Weights of a small transformer language model.
Size: 23 layers, 3 heads of 64, MLP 512 tanh GELU, vocabulary 1024, 5.5M parameters.
Architecture: LayerNorm before each block, learned positions, biases, tied embeddings.
Each number is 200 + 40 x the weight over its row's rms, rounded and kept within 0 to 999. Layers, rows and columns count from 0. The size before them is the row's rms in percent of the matrix's.

# down: layer 8 MLP down (transposed), 512x128, rms 0.31, rows 166-218, columns 64-127
# up: layer 8 MLP up, 512x128, rms 0.327, rows 167-218, columns 64-127
down166,095,265,131,209,170,140,258,223,200,235,187,199,279,279,234,179,208,231,216,239,251,163,168,196,231,204,160,181,205,183,229,213,159,168,204,187,222,136,218,175,208,197,148,171,210,195,257,158,252,144,166,180,223,220,195,210,209,192,245,212,230,149,238,254,234
up167,103,179,202,276,130,175,187,212,195,243,197,120,236,223,267,184,181,190,272,261,223,211,183,221,185,207,201,265,234,260,147,214,218,142,150,224,180,198,198,227,105,230,205,174,151,139,236,166,155,205,249,186,176,214,155,188,216,171,208,208,209,132,159,254,202
down167,108,218,235,221,188,246,165,213,248,194,245,162,257,178,181,165,158,181,267,144,168,240,198,164,206,205,163,224,173,246,200,208,188,199,145,203,163,198,235,107,290,167,236,203,187,181,208,172,184,213,185,272,223,240,204,131,144,222,145,266,194,207,146,186,142
up168,105,239,162,210,177,176,249,179,174,230,223,200,201,124,176,204,214,263,199,186,164,189,188,242,213,157,250,226,110,185,224,234,183,186,200,314,184,221,230,225,310,220,190,216,217,155,229,254,295,214,205,199,147,154,204,198,230,246,145,194,256,189,264,227,205
down168,090,190,189,229,150,186,209,188,213,290,190,260,188,159,127,145,238,236,243,203,202,170,196,213,243,143,197,209,151,201,252,212,224,157,156,229,200,192,194,206,136,218,164,217,181,113,193,189,186,258,197,221,225,262,173,236,185,181,260,214,145,157,114,193,221
up169,087,218,131,293,173,242,199,128,181,195,283,178,194,199,217,178,165,196,112,210,250,225,231,187,108,232,105,230,222,161,192,219,154,226,177,179,186,275,230,205,220,197,201,206,225,145,221,231,187,255,210,185,147,208,255,182,219,169,201,193,271,193,237,120,125
down169,087,203,148,83,161,204,294,244,152,179,202,241,188,225,204,204,273,263,189,186,201,172,198,271,236,214,217,215,193,203,229,161,217,203,181,262,255,181,211,227,99,156,212,218,215,171,181,155,267,189,253,259,222,176,177,169,226,155,170,186,213,257,171,196,209
up170,113,203,198,174,226,136,209,206,172,180,226,127,179,164,243,170,219,171,210,127,194,213,144,191,189,188,60,215,182,281,235,202,149,249,224,166,195,230,254,260,229,188,156,275,163,175,172,224,211,210,268,242,256,208,143,170,190,179,182,230,208,202,254,234,256
down170,110,166,203,246,182,193,198,234,171,208,228,173,185,160,224,139,208,227,234,213,223,158,228,157,235,190,155,254,175,248,206,206,233,158,207,172,199,219,203,146,236,188,194,265,228,233,185,157,175,234,143,135,182,166,212,233,224,267,154,183,277,194,251,155,183
up171,092,195,208,227,218,165,206,168,230,196,194,108,148,229,202,117,236,222,240,217,196,209,196,188,183,217,231,169,190,188,221,257,166,183,244,177,189,183,218,194,209,241,183,273,209,121,234,214,182,230,135,254,196,209,222,201,239,145,180,163,239,160,195,194,100
down171,083,234,192,211,169,151,185,232,199,216,150,296,202,166,219,187,190,187,107,266,214,124,150,234,186,200,252,232,233,145,153,160,179,232,194,175,150,231,175,228,142,200,200,188,151,251,118,215,199,145,214,221,210,145,132,174,178,283,174,200,182,129,174,188,194
up172,113,223,228,149,178,207,268,155,220,197,166,190,191,242,241,150,190,134,164,257,181,149,198,242,156,199,214,172,198,166,252,185,189,215,170,209,160,251,123,191,218,225,182,140,140,205,246,171,219,131,192,136,187,188,171,143,211,242,178,228,132,234,283,227,257
down172,124,256,289,227,180,239,219,246,265,189,122,211,197,222,265,174,200,178,214,232,178,226,162,192,185,176,189,219,188,167,216,178,139,183,225,206,217,283,128,218,143,218,72,199,148,217,258,222,158,254,125,122,241,192,190,219,238,220,218,225,168,123,203,217,199
up173,091,225,167,171,151,142,170,196,240,256,299,220,225,200,201,243,256,196,163,163,212,177,155,195,199,180,210,116,220,161,132,197,193,158,227,250,193,191,219,216,165,155,223,221,208,151,228,212,171,217,233,160,172,275,206,131,291,231,190,242,156,242,276,249,277
down173,098,152,177,152,259,175,142,126,215,114,197,178,197,182,210,217,281,125,217,214,203,193,239,160,212,238,205,249,228,153,129,192,171,231,244,212,228,186,276,180,215,97,185,184,188,290,172,229,177,143,192,196,260,201,136,245,154,236,164,177,136,148,135,227,187
up174,101,236,118,192,256,255,253,207,213,130,145,186,198,220,168,221,307,186,148,181,176,204,137,159,158,175,170,182,205,162,216,181,183,207,218,190,222,197,241,266,246,151,216,217,289,220,182,131,228,153,91,198,178,161,207,195,219,223,188,169,155,175,182,235,240
down174,093,190,216,225,212,192,177,239,215,183,197,166,232,187,130,199,219,184,203,206,207,203,193,140,120,209,216,222,166,169,235,161,199,174,167,198,225,222,269,195,232,219,217,186,202,210,180,194,184,269,121,285,173,203,173,322,133,193,180,236,148,177,147,167,139
up175,103,217,217,301,169,168,226,176,270,209,225,125,222,122,188,256,180,165,232,197,184,202,204,249,214,204,210,250,264,217,255,204,206,220,225,187,178,191,182,157,169,157,161,220,179,233,222,282,236,133,232,232,173,188,209,207,259,226,169,183,221,231,203,234,190
down175,095,260,172,172,197,131,155,200,260,245,171,222,194,223,174,292,249,179,198,195,203,214,175,241,216,211,204,210,261,227,277,192,167,162,217,186,234,226,183,211,111,187,157,246,233,223,136,242,254,235,189,193,265,236,230,218,247,174,142,227,254,186,152,313,188
up176,104,211,178,169,300,332,189,119,178,215,206,181,176,157,245,182,199,215,251,198,277,192,187,195,232,173,249,189,143,171,239,192,230,118,153,310,228,242,161,188,178,115,209,154,196,223,153,250,204,214,203,180,234,210,154,116,204,195,210,199,202,199,226,246,207
down176,113,256,238,191,216,324,168,176,200,246,255,215,215,224,175,109,215,224,276,184,163,211,251,120,216,173,192,130,255,182,199,238,199,180,171,248,163,207,156,192,238,198,191,150,323,195,185,273,175,162,161,162,202,207,126,146,187,178,169,136,168,165,222,160,214
up177,108,256,179,249,179,241,236,200,193,142,262,234,167,202,124,211,230,222,217,234,229,172,193,170,244,194,247,245,194,211,241,212,235,194,253,186,214,220,133,230,273,160,147,203,169,217,202,257,224,167,243,209,223,181,143,170,219,166,162,246,156,193,240,204,258
down177,098,189,187,249,220,157,150,177,178,194,269,202,248,311,226,270,181,173,265,209,153,113,234,147,300,153,210,152,260,127,260,211,189,153,220,142,267,278,169,207,194,195,189,202,136,184,193,172,230,178,217,187,259,224,145,170,195,164,243,265,175,139,207,243,205
up178,109,225,217,244,202,172,148,99,200,229,269,168,207,209,149,209,201,278,224,226,154,294,140,276,233,179,141,155,219,231,227,249,110,201,165,248,197,165,206,215,199,198,150,233,213,255,163,263,253,219,185,239,62,237,171,184,161,226,197,187,192,221,170,247,289
down178,105,163,170,221,229,188,117,190,185,193,242,246,170,216,176,188,174,170,194,207,201,136,136,264,190,231,159,219,260,213,234,245,221,264,160,174,231,201,232,115,206,147,177,123,179,190,216,179,183,229,213,198,172,246,182,159,167,233,192,166,199,219,213,245,203
up179,083,238,153,213,206,204,214,178,259,206,194,215,222,186,190,141,159,149,255,209,287,153,231,251,210,180,206,171,227,158,169,309,136,272,252,114,158,196,175,251,82,245,165,180,265,140,174,223,197,225,251,182,231,156,252,169,199,203,239,168,143,190,218,215,176
down179,091,155,226,152,204,135,199,289,209,221,250,142,122,227,214,163,186,203,198,173,220,134,227,219,259,229,182,174,262,191,196,218,235,187,211,221,260,227,177,183,182,209,260,246,190,212,147,206,204,205,143,168,137,239,184,239,192,197,241,224,278,212,185,205,198
up180,090,164,206,215,185,247,186,214,236,124,126,150,194,221,142,137,188,145,105,167,224,155,225,174,185,240,263,213,149,214,175,145,203,110,117,148,238,206,180,222,243,157,186,186,234,230,202,255,324,202,149,173,150,185,194,181,159,207,193,223,243,182,64,198,211
down180,104,194,136,149,211,89,234,210,169,225,233,199,178,154,229,201,205,249,221,187,148,229,108,217,140,196,171,186,203,171,190,245,158,234,254,248,166,278,180,112,254,215,197,222,144,178,178,106,100,251,234,144,203,202,153,179,226,186,212,214,243,205,294,200,151
up181,086,289,208,179,165,267,180,193,120,218,208,159,181,243,238,193,146,238,179,133,163,158,188,232,250,268,184,256,239,136,201,232,208,192,234,207,192,119,184,256,143,144,209,189,193,233,201,235,267,172,203,176,184,189,156,193,247,138,231,235,228,128,139,170,152
down181,089,133,171,265,211,242,262,196,196,222,179,202,263,211,196,170,163,173,220,220,199,184,195,176,253,255,212,166,211,214,217,161,203,143,186,126,178,257,263,228,233,234,167,242,210,223,222,247,141,236,165,133,170,233,214,205,227,241,182,212,287,202,207,215,162
up182,080,190,129,225,188,173,162,196,220,266,221,213,174,215,237,291,158,183,174,240,142,176,203,257,200,234,230,207,230,185,252,201,207,279,156,102,193,106,216,237,253,155,192,258,151,186,199,221,140,188,150,162,127,264,218,160,184,195,192,135,174,151,201,244,190
down182,102,196,182,183,197,246,108,178,188,199,162,182,220,223,255,203,128,179,147,165,237,145,171,243,271,127,154,140,217,153,213,193,220,189,115,217,266,194,189,199,213,130,206,238,241,214,127,191,198,197,133,182,248,253,261,157,191,198,190,152,198,190,184,190,208
up183,081,188,176,162,249,230,269,235,194,198,209,172,279,243,175,287,138,168,236,216,208,159,218,204,194,192,182,291,136,175,193,186,227,187,240,221,240,161,251,188,208,204,141,194,222,203,276,216,154,273,201,219,225,269,155,215,200,190,166,194,150,198,188,289,197
down183,099,262,219,206,153,203,155,180,225,200,73,181,105,190,218,266,223,240,225,236,210,165,165,287,148,140,203,231,188,219,182,247,231,205,194,169,208,180,238,226,209,233,205,164,253,222,279,192,263,177,193,99,298,206,227,236,234,201,238,206,180,268,287,209,253
up184,108,192,120,241,229,225,238,184,239,142,215,187,205,224,202,152,149,190,158,187,272,205,166,203,173,183,118,158,164,228,294,226,266,157,179,181,197,208,213,250,164,166,184,251,303,190,128,184,213,205,240,187,142,208,184,241,159,197,140,153,163,186,238,263,97
down184,094,195,159,156,237,263,239,169,228,208,169,232,276,152,206,205,197,201,224,202,191,221,240,178,170,255,219,200,241,188,198,200,163,181,203,143,214,203,206,167,200,201,251,263,169,221,207,181,232,152,237,174,228,186,167,199,253,180,245,173,187,189,201,174,217
up185,101,222,189,257,209,259,228,288,250,140,210,161,218,221,158,253,201,188,235,213,180,211,239,236,159,195,152,239,234,180,133,299,192,140,259,248,288,156,179,194,181,148,165,229,99,191,198,140,225,120,224,173,168,186,227,172,237,227,208,240,168,279,271,241,147
down185,104,147,181,211,220,170,165,200,191,182,195,251,197,197,239,218,232,217,145,209,132,170,210,229,250,123,188,150,232,201,171,214,261,243,246,248,146,224,205,223,204,223,228,235,191,154,131,166,217,222,224,200,191,243,198,177,280,229,176,224,140,196,165,220,186
up186,096,221,183,167,197,155,214,259,204,178,176,212,147,143,230,232,110,184,171,239,180,202,187,139,223,209,173,161,211,163,198,227,203,181,200,266,294,62,236,153,195,176,196,178,218,172,260,235,166,212,241,213,265,211,178,147,192,184,88,220,267,127,270,190,233
down186,118,199,118,211,204,282,235,191,180,211,164,220,218,254,224,193,160,205,232,186,186,237,196,233,226,190,212,111,177,163,186,207,89,201,204,172,182,203,167,159,197,234,267,205,232,166,212,203,202,198,190,215,249,214,213,161,155,136,154,195,189,184,216,153,233
up187,099,219,155,195,190,219,180,249,189,160,222,159,259,147,265,233,149,161,222,176,152,184,203,232,273,198,211,305,211,234,183,187,282,227,211,259,216,194,241,175,236,211,218,164,144,151,153,44,219,170,205,187,162,188,276,224,253,232,151,236,165,248,183,252,222
down187,109,188,320,197,215,168,157,246,216,231,131,261,163,220,151,146,195,222,209,192,183,150,221,184,171,213,214,198,231,189,200,208,185,133,196,204,220,159,160,161,128,181,206,296,226,255,252,194,220,228,158,142,187,210,199,188,252,177,190,193,313,202,268,84,101
up188,091,143,211,167,187,177,160,152,193,156,178,172,215,151,235,215,133,118,163,245,250,213,174,199,237,259,252,197,201,232,273,265,197,302,245,165,210,246,184,152,242,231,187,296,190,202,182,181,187,215,246,195,180,197,262,168,229,149,147,133,220,169,169,164,211
down188,105,215,144,193,119,176,176,167,157,163,188,157,217,182,143,157,180,148,190,161,272,202,128,162,180,246,215,158,168,119,270,234,228,157,198,166,196,191,174,164,288,187,238,180,178,204,145,167,213,184,218,132,205,141,174,212,198,180,190,264,305,142,126,196,160
up189,101,197,166,168,251,215,236,287,139,147,253,240,137,160,123,212,164,151,191,217,291,193,123,157,248,159,252,207,189,200,210,181,203,206,198,148,228,171,217,224,261,153,164,201,217,228,167,196,243,193,285,221,200,151,180,300,195,230,158,202,203,288,184,159,228
down189,088,191,257,136,193,223,190,234,152,248,218,203,189,169,287,228,279,211,224,209,207,126,150,222,188,267,299,164,253,139,184,196,107,201,170,191,173,196,167,227,161,220,257,198,191,215,227,167,164,195,191,276,154,182,173,182,262,192,171,211,208,174,227,156,232
up190,093,211,308,279,168,163,120,169,259,212,166,169,168,251,219,259,195,179,251,209,205,199,234,220,235,147,261,151,178,234,200,199,135,214,174,261,204,204,236,171,165,184,212,201,200,234,175,204,229,268,266,190,215,203,204,168,201,143,276,203,224,217,172,188,261
down190,099,150,191,205,224,179,165,170,174,220,219,229,216,220,215,147,262,143,240,203,193,284,167,204,155,219,216,149,235,155,200,191,168,186,193,198,159,264,187,163,229,238,145,118,206,190,100,249,232,164,142,185,187,182,218,274,238,192,252,198,286,239,196,161,210
up191,106,145,121,245,200,154,206,239,178,197,238,128,211,171,120,224,120,199,136,256,161,158,240,209,217,95,209,209,188,222,116,200,222,216,232,186,207,250,281,142,207,170,246,248,200,182,165,185,223,155,247,231,140,157,242,189,246,161,160,183,150,247,207,162,136
down191,108,137,87,220,164,219,208,263,172,191,172,140,221,203,121,186,200,211,128,148,180,137,238,198,218,179,217,167,200,166,132,203,203,218,236,206,218,257,295,187,212,228,255,235,167,230,216,175,204,185,240,201,164,187,201,245,198,120,150,271,181,252,222,137,124
up192,079,214,181,145,181,207,241,251,148,250,270,293,224,184,148,177,253,128,258,241,205,269,256,204,205,193,252,156,157,136,133,224,115,178,206,173,206,121,198,206,207,198,207,195,140,166,226,248,189,123,196,141,257,231,220,262,215,258,154,194,145,238,226,170,171
down192,072,161,230,219,225,162,138,205,250,192,167,169,182,199,194,143,239,255,191,217,202,158,185,171,213,251,166,208,170,218,185,229,229,206,196,187,186,206,193,195,229,181,188,184,248,247,277,128,210,335,188,276,155,172,183,228,191,187,223,205,246,149,188,201,107
up193,099,177,238,221,191,237,228,193,147,240,193,119,137,177,197,236,226,148,220,260,199,119,194,270,194,231,199,214,202,198,156,194,272,219,209,174,277,129,171,162,185,180,245,188,150,165,201,213,195,153,196,218,172,179,234,216,242,238,187,103,186,288,293,254,173
down193,094,123,220,171,210,144,142,171,169,191,209,106,209,246,206,178,216,141,196,203,262,144,166,209,127,174,262,146,216,195,126,172,207,228,220,198,187,131,198,143,165,169,244,214,167,158,151,193,167,196,252,169,169,221,258,215,176,244,203,236,216,207,148,142,221
up194,120,150,178,155,175,169,191,227,180,201,193,240,121,194,257,115,256,196,204,193,218,237,141,117,241,162,255,131,180,220,165,143,185,191,248,121,140,171,140,214,205,227,219,256,202,256,202,148,259,199,271,169,195,172,174,209,211,168,110,191,234,265,292,254,112
down194,131,119,128,196,168,234,287,189,105,188,145,217,210,181,178,176,273,136,161,170,168,273,199,181,136,216,245,238,226,207,190,148,183,170,204,208,170,198,212,211,172,269,164,311,265,194,271,229,167,219,182,192,208,205,157,195,216,124,139,243,231,166,215,255,181
up195,115,160,162,215,250,155,137,255,260,197,156,179,167,210,224,160,170,244,188,204,166,287,166,219,198,230,142,217,250,237,129,230,145,190,135,232,237,161,173,160,195,233,129,364,216,173,101,180,174,177,182,200,228,241,240,227,208,210,243,174,170,232,112,207,268
down195,124,214,215,135,262,280,199,187,161,215,208,183,175,221,200,165,163,177,195,136,226,154,192,170,272,164,129,270,157,220,179,230,184,253,187,261,242,178,148,209,218,184,198,188,184,225,215,191,160,163,204,165,149,230,247,333,236,202,244,218,167,160,184,160,221
up196,108,181,93,193,181,228,302,161,158,146,181,158,241,157,233,133,209,195,187,183,197,269,135,194,163,210,153,214,105,191,165,203,142,221,195,188,132,211,147,139,200,187,209,138,170,195,261,223,237,162,214,195,167,216,117,177,133,208,174,203,219,220,197,263,174
down196,106,231,259,210,148,213,155,230,150,206,182,184,195,198,183,167,250,229,194,236,162,220,236,172,205,139,163,172,247,209,130,271,152,248,245,185,251,180,218,215,219,237,187,194,282,181,215,166,173,200,164,260,232,227,159,194,217,134,235,167,203,168,233,225,239
up197,108,297,208,188,202,243,199,197,192,145,245,146,251,194,180,218,160,255,232,271,119,273,183,230,183,173,222,250,193,203,219,148,225,225,149,178,221,187,261,245,248,255,159,130,177,251,189,160,209,154,260,290,166,194,122,264,199,270,199,198,231,236,198,222,187
down197,107,212,203,191,168,211,175,203,129,213,220,189,211,150,195,190,263,199,224,220,226,221,144,156,202,260,221,259,258,166,202,262,168,181,232,135,266,183,129,247,162,183,210,214,229,183,231,202,125,198,135,127,243,177,240,195,180,246,153,217,312,240,207,206,219
up198,101,228,197,210,214,129,143,248,235,202,193,223,251,285,195,197,168,224,163,239,235,188,222,218,254,199,121,240,187,199,218,212,139,267,195,203,205,245,242,260,233,288,224,200,286,218,136,191,209,263,232,226,113,128,239,193,155,212,211,182,173,137,200,216,253
down198,096,201,184,197,219,211,233,183,197,170,220,158,189,193,210,281,232,259,263,203,137,269,253,238,180,217,254,119,228,257,211,187,221,205,231,194,203,166,186,238,119,218,246,215,154,122,244,191,269,180,151,253,229,197,191,163,165,171,207,201,173,218,192,277,175
up199,097,233,115,183,185,206,284,211,163,196,149,172,209,149,186,220,162,152,172,216,157,183,185,211,228,225,191,121,232,245,189,181,204,216,243,186,208,307,201,245,256,199,197,173,254,152,281,223,195,246,163,222,129,278,252,230,220,141,88,201,223,295,236,225,141
down199,100,293,243,273,165,156,63,214,207,210,298,160,220,178,164,198,215,207,210,195,197,137,200,176,148,150,185,215,180,161,119,226,234,216,173,182,246,197,241,175,167,205,130,191,224,217,221,173,251,172,160,214,191,149,229,202,214,255,276,274,151,230,200,228,283
up200,100,195,197,156,273,241,203,168,146,139,225,165,245,213,233,263,227,125,194,219,172,229,244,220,95,213,212,261,162,207,180,224,248,296,119,279,210,203,216,196,227,180,236,116,204,240,216,181,171,217,189,219,192,216,178,239,231,249,164,242,202,182,255,241,172
down200,115,159,161,191,198,206,191,159,203,195,175,207,207,284,171,179,150,172,153,212,139,227,194,138,138,117,210,208,149,228,212,208,267,185,196,234,207,267,221,150,243,214,241,103,229,244,265,121,186,247,159,253,184,220,176,185,171,259,189,202,171,170,199,146,189
up201,100,247,253,191,190,223,165,204,205,243,243,199,166,223,200,159,275,215,248,238,174,209,159,155,210,178,182,204,195,170,191,193,247,200,190,204,210,187,204,159,236,249,235,108,235,311,252,149,202,197,210,185,205,193,192,189,204,160,209,157,134,297,237,135,179
down201,093,158,124,239,189,240,184,152,169,185,242,251,185,166,200,198,240,167,235,197,163,304,215,160,177,162,245,180,193,133,267,184,242,163,177,187,181,223,205,198,152,206,221,139,170,229,240,135,222,189,168,245,152,251,156,278,230,221,255,206,203,290,220,247,155
up202,093,267,192,235,174,232,209,192,249,109,139,215,245,241,169,253,149,171,186,213,213,220,193,213,267,281,303,228,189,151,137,219,189,182,231,244,226,173,210,155,110,159,170,228,211,265,198,192,87,174,299,204,219,223,183,194,205,206,232,233,241,172,247,249,157
down202,100,275,170,236,208,210,311,139,153,243,214,212,170,174,211,227,205,160,268,188,175,200,180,205,188,122,147,251,258,195,247,197,214,298,203,249,168,185,164,211,331,166,234,198,193,191,205,172,227,224,188,228,191,208,176,217,215,256,242,214,76,212,231,237,314
up203,103,147,229,168,231,193,190,189,248,180,221,165,204,142,269,110,239,177,216,276,209,227,196,212,239,230,280,300,249,243,230,166,198,174,188,182,165,222,203,166,230,210,188,207,183,196,171,175,176,130,254,165,199,230,187,166,241,172,207,244,217,220,243,218,143
down203,100,185,210,169,185,251,274,153,200,127,205,218,193,198,227,270,242,197,189,192,296,198,225,205,113,284,269,272,217,172,231,176,199,182,236,218,213,164,154,217,245,187,180,177,133,265,225,240,251,191,156,221,169,173,213,201,221,270,194,226,154,218,161,239,255
up204,115,238,204,230,305,218,227,194,217,211,207,174,218,207,213,214,221,207,213,221,187,98,152,180,213,203,242,175,166,231,211,265,164,188,158,245,207,222,222,253,215,159,180,196,231,180,160,175,222,218,281,253,235,204,244,242,249,207,308,130,125,214,161,185,225
down204,102,207,143,188,194,177,170,197,207,170,232,271,131,166,198,231,234,183,263,159,137,270,202,168,188,267,208,229,141,210,241,214,174,224,157,177,178,153,219,260,138,256,216,200,147,178,194,276,179,188,188,238,197,262,156,184,129,179,183,202,243,205,206,179,227
up205,117,190,194,149,179,179,217,201,211,247,204,201,217,195,233,175,154,194,196,228,273,223,183,163,224,231,204,166,212,176,248,230,150,198,127,224,220,220,228,165,225,153,182,233,204,241,189,235,228,141,184,229,113,187,213,124,232,160,198,220,152,189,239,238,283
down205,111,244,204,178,174,219,202,92,207,186,108,158,235,174,208,234,193,207,166,199,193,197,150,208,178,186,190,157,255,240,241,156,169,144,204,158,280,233,173,277,153,158,190,251,184,231,161,187,224,253,132,194,187,231,141,285,242,169,254,151,200,225,227,195,218
up206,105,199,179,202,195,211,195,222,233,269,207,234,281,185,257,245,182,196,227,164,164,225,237,215,224,233,131,210,139,224,212,186,224,220,116,252,135,219,192,171,215,201,166,161,218,101,182,210,233,212,200,268,156,223,239,162,143,238,278,194,230,171,209,155,198
down206,113,211,191,216,185,263,252,219,179,147,216,154,178,176,178,253,219,117,160,211,159,251,200,174,166,241,238,215,351,219,182,117,201,187,195,252,252,220,232,162,151,181,237,125,160,226,194,168,168,139,130,203,169,189,210,157,186,155,200,144,128,262,171,237,193
up207,087,157,209,148,197,232,193,165,178,197,190,169,224,232,218,252,147,202,248,136,205,262,193,134,171,262,187,188,168,163,180,216,196,211,220,222,233,207,236,145,150,230,213,162,254,211,130,129,113,131,243,244,142,200,225,193,236,244,182,193,177,147,177,151,343
down207,100,171,203,131,130,233,208,225,114,229,228,168,160,212,151,204,142,230,181,184,201,205,305,186,125,226,196,191,270,145,181,232,192,201,248,187,265,200,205,247,207,198,243,232,221,227,183,230,225,242,177,102,168,209,217,157,173,239,206,198,252,214,219,205,175
up208,105,178,146,185,205,146,147,149,158,244,201,211,267,182,229,230,181,180,184,212,209,143,178,245,196,114,197,250,258,232,237,159,216,219,195,204,210,190,221,219,220,184,160,244,206,170,196,257,223,271,168,263,224,189,267,208,197,95,99,174,133,246,164,176,249
down208,111,231,190,209,160,268,122,215,135,168,257,201,207,212,234,192,295,199,255,173,192,205,225,227,167,169,224,159,150,142,239,176,182,283,175,229,156,186,127,261,181,172,63,198,204,169,177,228,197,219,181,226,155,246,144,227,155,181,180,184,198,180,190,239,234
up209,103,193,125,246,154,173,209,166,157,162,202,190,176,112,184,235,129,222,187,212,197,277,252,157,254,224,129,221,199,156,186,230,123,198,239,204,252,166,150,216,230,157,282,257,205,164,120,195,267,209,224,214,235,192,187,167,188,191,182,183,196,248,164,219,171
down209,091,240,208,217,151,164,95,214,234,265,195,142,198,243,193,114,185,217,207,141,186,204,222,241,222,135,224,202,224,224,180,232,266,207,153,203,147,267,155,194,224,207,262,121,270,180,170,89,201,193,110,149,287,200,227,188,178,254,180,223,193,230,243,151,172
up210,095,224,170,173,149,119,218,138,290,261,237,198,218,229,213,192,215,217,207,138,230,295,159,304,241,214,222,209,228,191,247,181,194,207,218,154,149,168,215,192,170,155,204,251,231,219,194,166,241,254,210,245,195,205,146,121,277,190,225,292,168,186,166,194,219
down210,105,199,169,176,248,168,198,197,215,189,156,233,162,158,143,216,165,259,213,187,203,180,191,169,165,161,173,195,166,210,202,165,152,228,248,207,167,242,182,136,199,230,222,271,182,176,224,274,126,111,192,187,251,206,221,178,220,153,162,191,231,212,248,218,235
up211,102,182,138,116,221,211,203,221,153,192,250,238,239,201,259,218,178,147,146,201,257,235,171,208,112,132,169,212,159,218,208,217,227,121,169,184,164,216,228,220,241,105,186,216,185,160,174,187,291,151,226,249,281,221,152,142,217,230,257,156,214,193,190,221,209
down211,108,133,186,131,234,249,200,165,149,203,154,194,172,143,183,173,231,174,223,192,192,191,151,145,169,162,247,192,163,111,140,221,156,184,301,221,239,221,172,162,206,195,222,151,217,158,231,130,49,196,175,204,173,196,230,235,218,163,247,191,248,182,222,120,152
up212,094,140,235,168,164,191,201,184,206,177,165,191,162,205,245,217,272,188,177,210,225,203,227,226,224,204,217,221,200,190,243,181,223,303,210,154,286,166,188,174,246,193,202,260,207,242,263,209,244,175,210,166,108,222,259,239,201,199,202,216,262,234,157,135,214
down212,087,205,139,215,218,210,265,259,155,214,185,195,251,246,226,184,258,270,252,203,199,221,180,168,157,218,201,137,221,231,197,195,181,180,247,224,166,194,199,235,197,171,224,139,202,168,193,169,164,231,227,216,260,206,239,198,209,254,175,198,210,195,248,245,178
up213,083,155,188,239,178,190,215,206,229,238,204,132,140,168,213,127,201,159,240,259,193,172,221,161,215,244,255,212,210,252,256,109,270,183,141,192,221,204,229,234,272,222,151,150,167,228,203,200,254,259,192,195,173,208,220,204,239,224,183,120,198,168,167,217,203
down213,083,203,213,124,256,240,161,156,176,139,230,204,219,198,194,234,184,287,153,187,238,269,217,246,180,174,163,239,158,171,234,163,156,199,176,276,147,247,175,201,189,201,182,195,173,191,218,195,288,196,178,161,150,148,215,169,155,278,161,200,134,181,81,158,146
up214,091,229,232,180,187,201,187,135,150,249,276,247,230,222,228,234,191,124,200,185,150,221,153,160,198,150,277,118,213,221,194,153,199,164,228,135,192,200,185,213,217,196,215,122,186,208,254,204,251,198,170,218,232,183,179,218,206,271,127,119,226,247,206,176,225
down214,095,208,241,139,170,239,137,174,197,196,238,203,198,249,222,176,242,174,242,131,232,162,195,222,181,197,149,209,249,148,180,156,184,179,234,162,245,214,214,219,202,128,194,160,133,184,292,298,192,207,177,262,179,191,175,206,182,269,175,201,164,223,207,211,143
up215,104,245,145,242,231,216,97,232,156,244,200,234,192,217,145,179,154,138,212,231,160,199,124,196,215,100,186,197,156,128,205,293,189,219,143,269,206,145,172,163,162,144,219,153,183,169,205,217,268,173,171,166,120,214,227,235,207,185,243,197,154,231,197,213,208
down215,086,194,201,209,274,251,176,182,200,222,158,255,195,122,159,140,174,171,193,183,236,175,249,219,221,212,164,178,168,198,209,270,149,195,289,172,241,246,170,214,175,248,173,214,212,132,251,166,150,213,247,147,218,157,151,225,242,155,201,199,178,250,187,147,207
up216,099,159,162,225,192,213,217,144,225,189,192,153,129,179,233,127,165,249,222,224,150,188,192,176,268,240,154,220,134,231,189,256,241,213,150,238,246,147,152,196,137,244,255,265,189,192,237,225,185,203,194,180,129,124,162,331,178,156,249,138,242,207,149,226,226
down216,094,234,198,204,125,211,104,146,237,235,221,207,240,182,160,225,245,186,201,215,206,231,220,256,215,227,131,147,147,194,223,248,219,177,217,252,235,221,148,170,263,170,160,214,167,261,217,245,211,273,180,156,211,140,230,225,203,217,202,233,204,127,190,191,140
up217,097,181,177,172,252,273,183,265,207,269,137,185,177,179,109,176,203,183,198,163,217,223,145,224,239,216,139,232,198,248,176,198,141,232,200,249,183,280,235,200,247,231,124,150,184,169,174,158,227,98,195,228,163,210,262,211,174,183,227,244,238,231,224,241,147
down217,106,199,184,146,218,133,226,202,230,181,229,246,253,193,261,201,201,210,159,207,227,252,138,152,127,283,170,227,237,184,271,200,265,165,201,165,295,219,207,202,180,220,188,177,180,202,139,228,161,150,126,224,180,208,180,164,238,209,179,157,259,155,215,163,249
up218,099,213,189,184,199,179,171,209,158,178,179,252,186,165,262,215,208,170,211,135,97,167,199,213,186,207,189,248,186,218,206,200,209,256,245,217,201,193,215,220,198,229,244,249,163,183,262,189,193,293,190,59,144,189,163,144,173,203,197,225,244,215,282,254,233
down218,095,212,229,225,148,202,229,200,171,145,233,198,173,214,203,224,297,190,273,282,193,229,88,262,127,206,144,181,214,191,180,198,253,172,195,169,184,212,198,216,225,221,131,153,191,204,170,198,201,173,207,267,224,204,171,196,209,310,164,180,95,138,116,178,192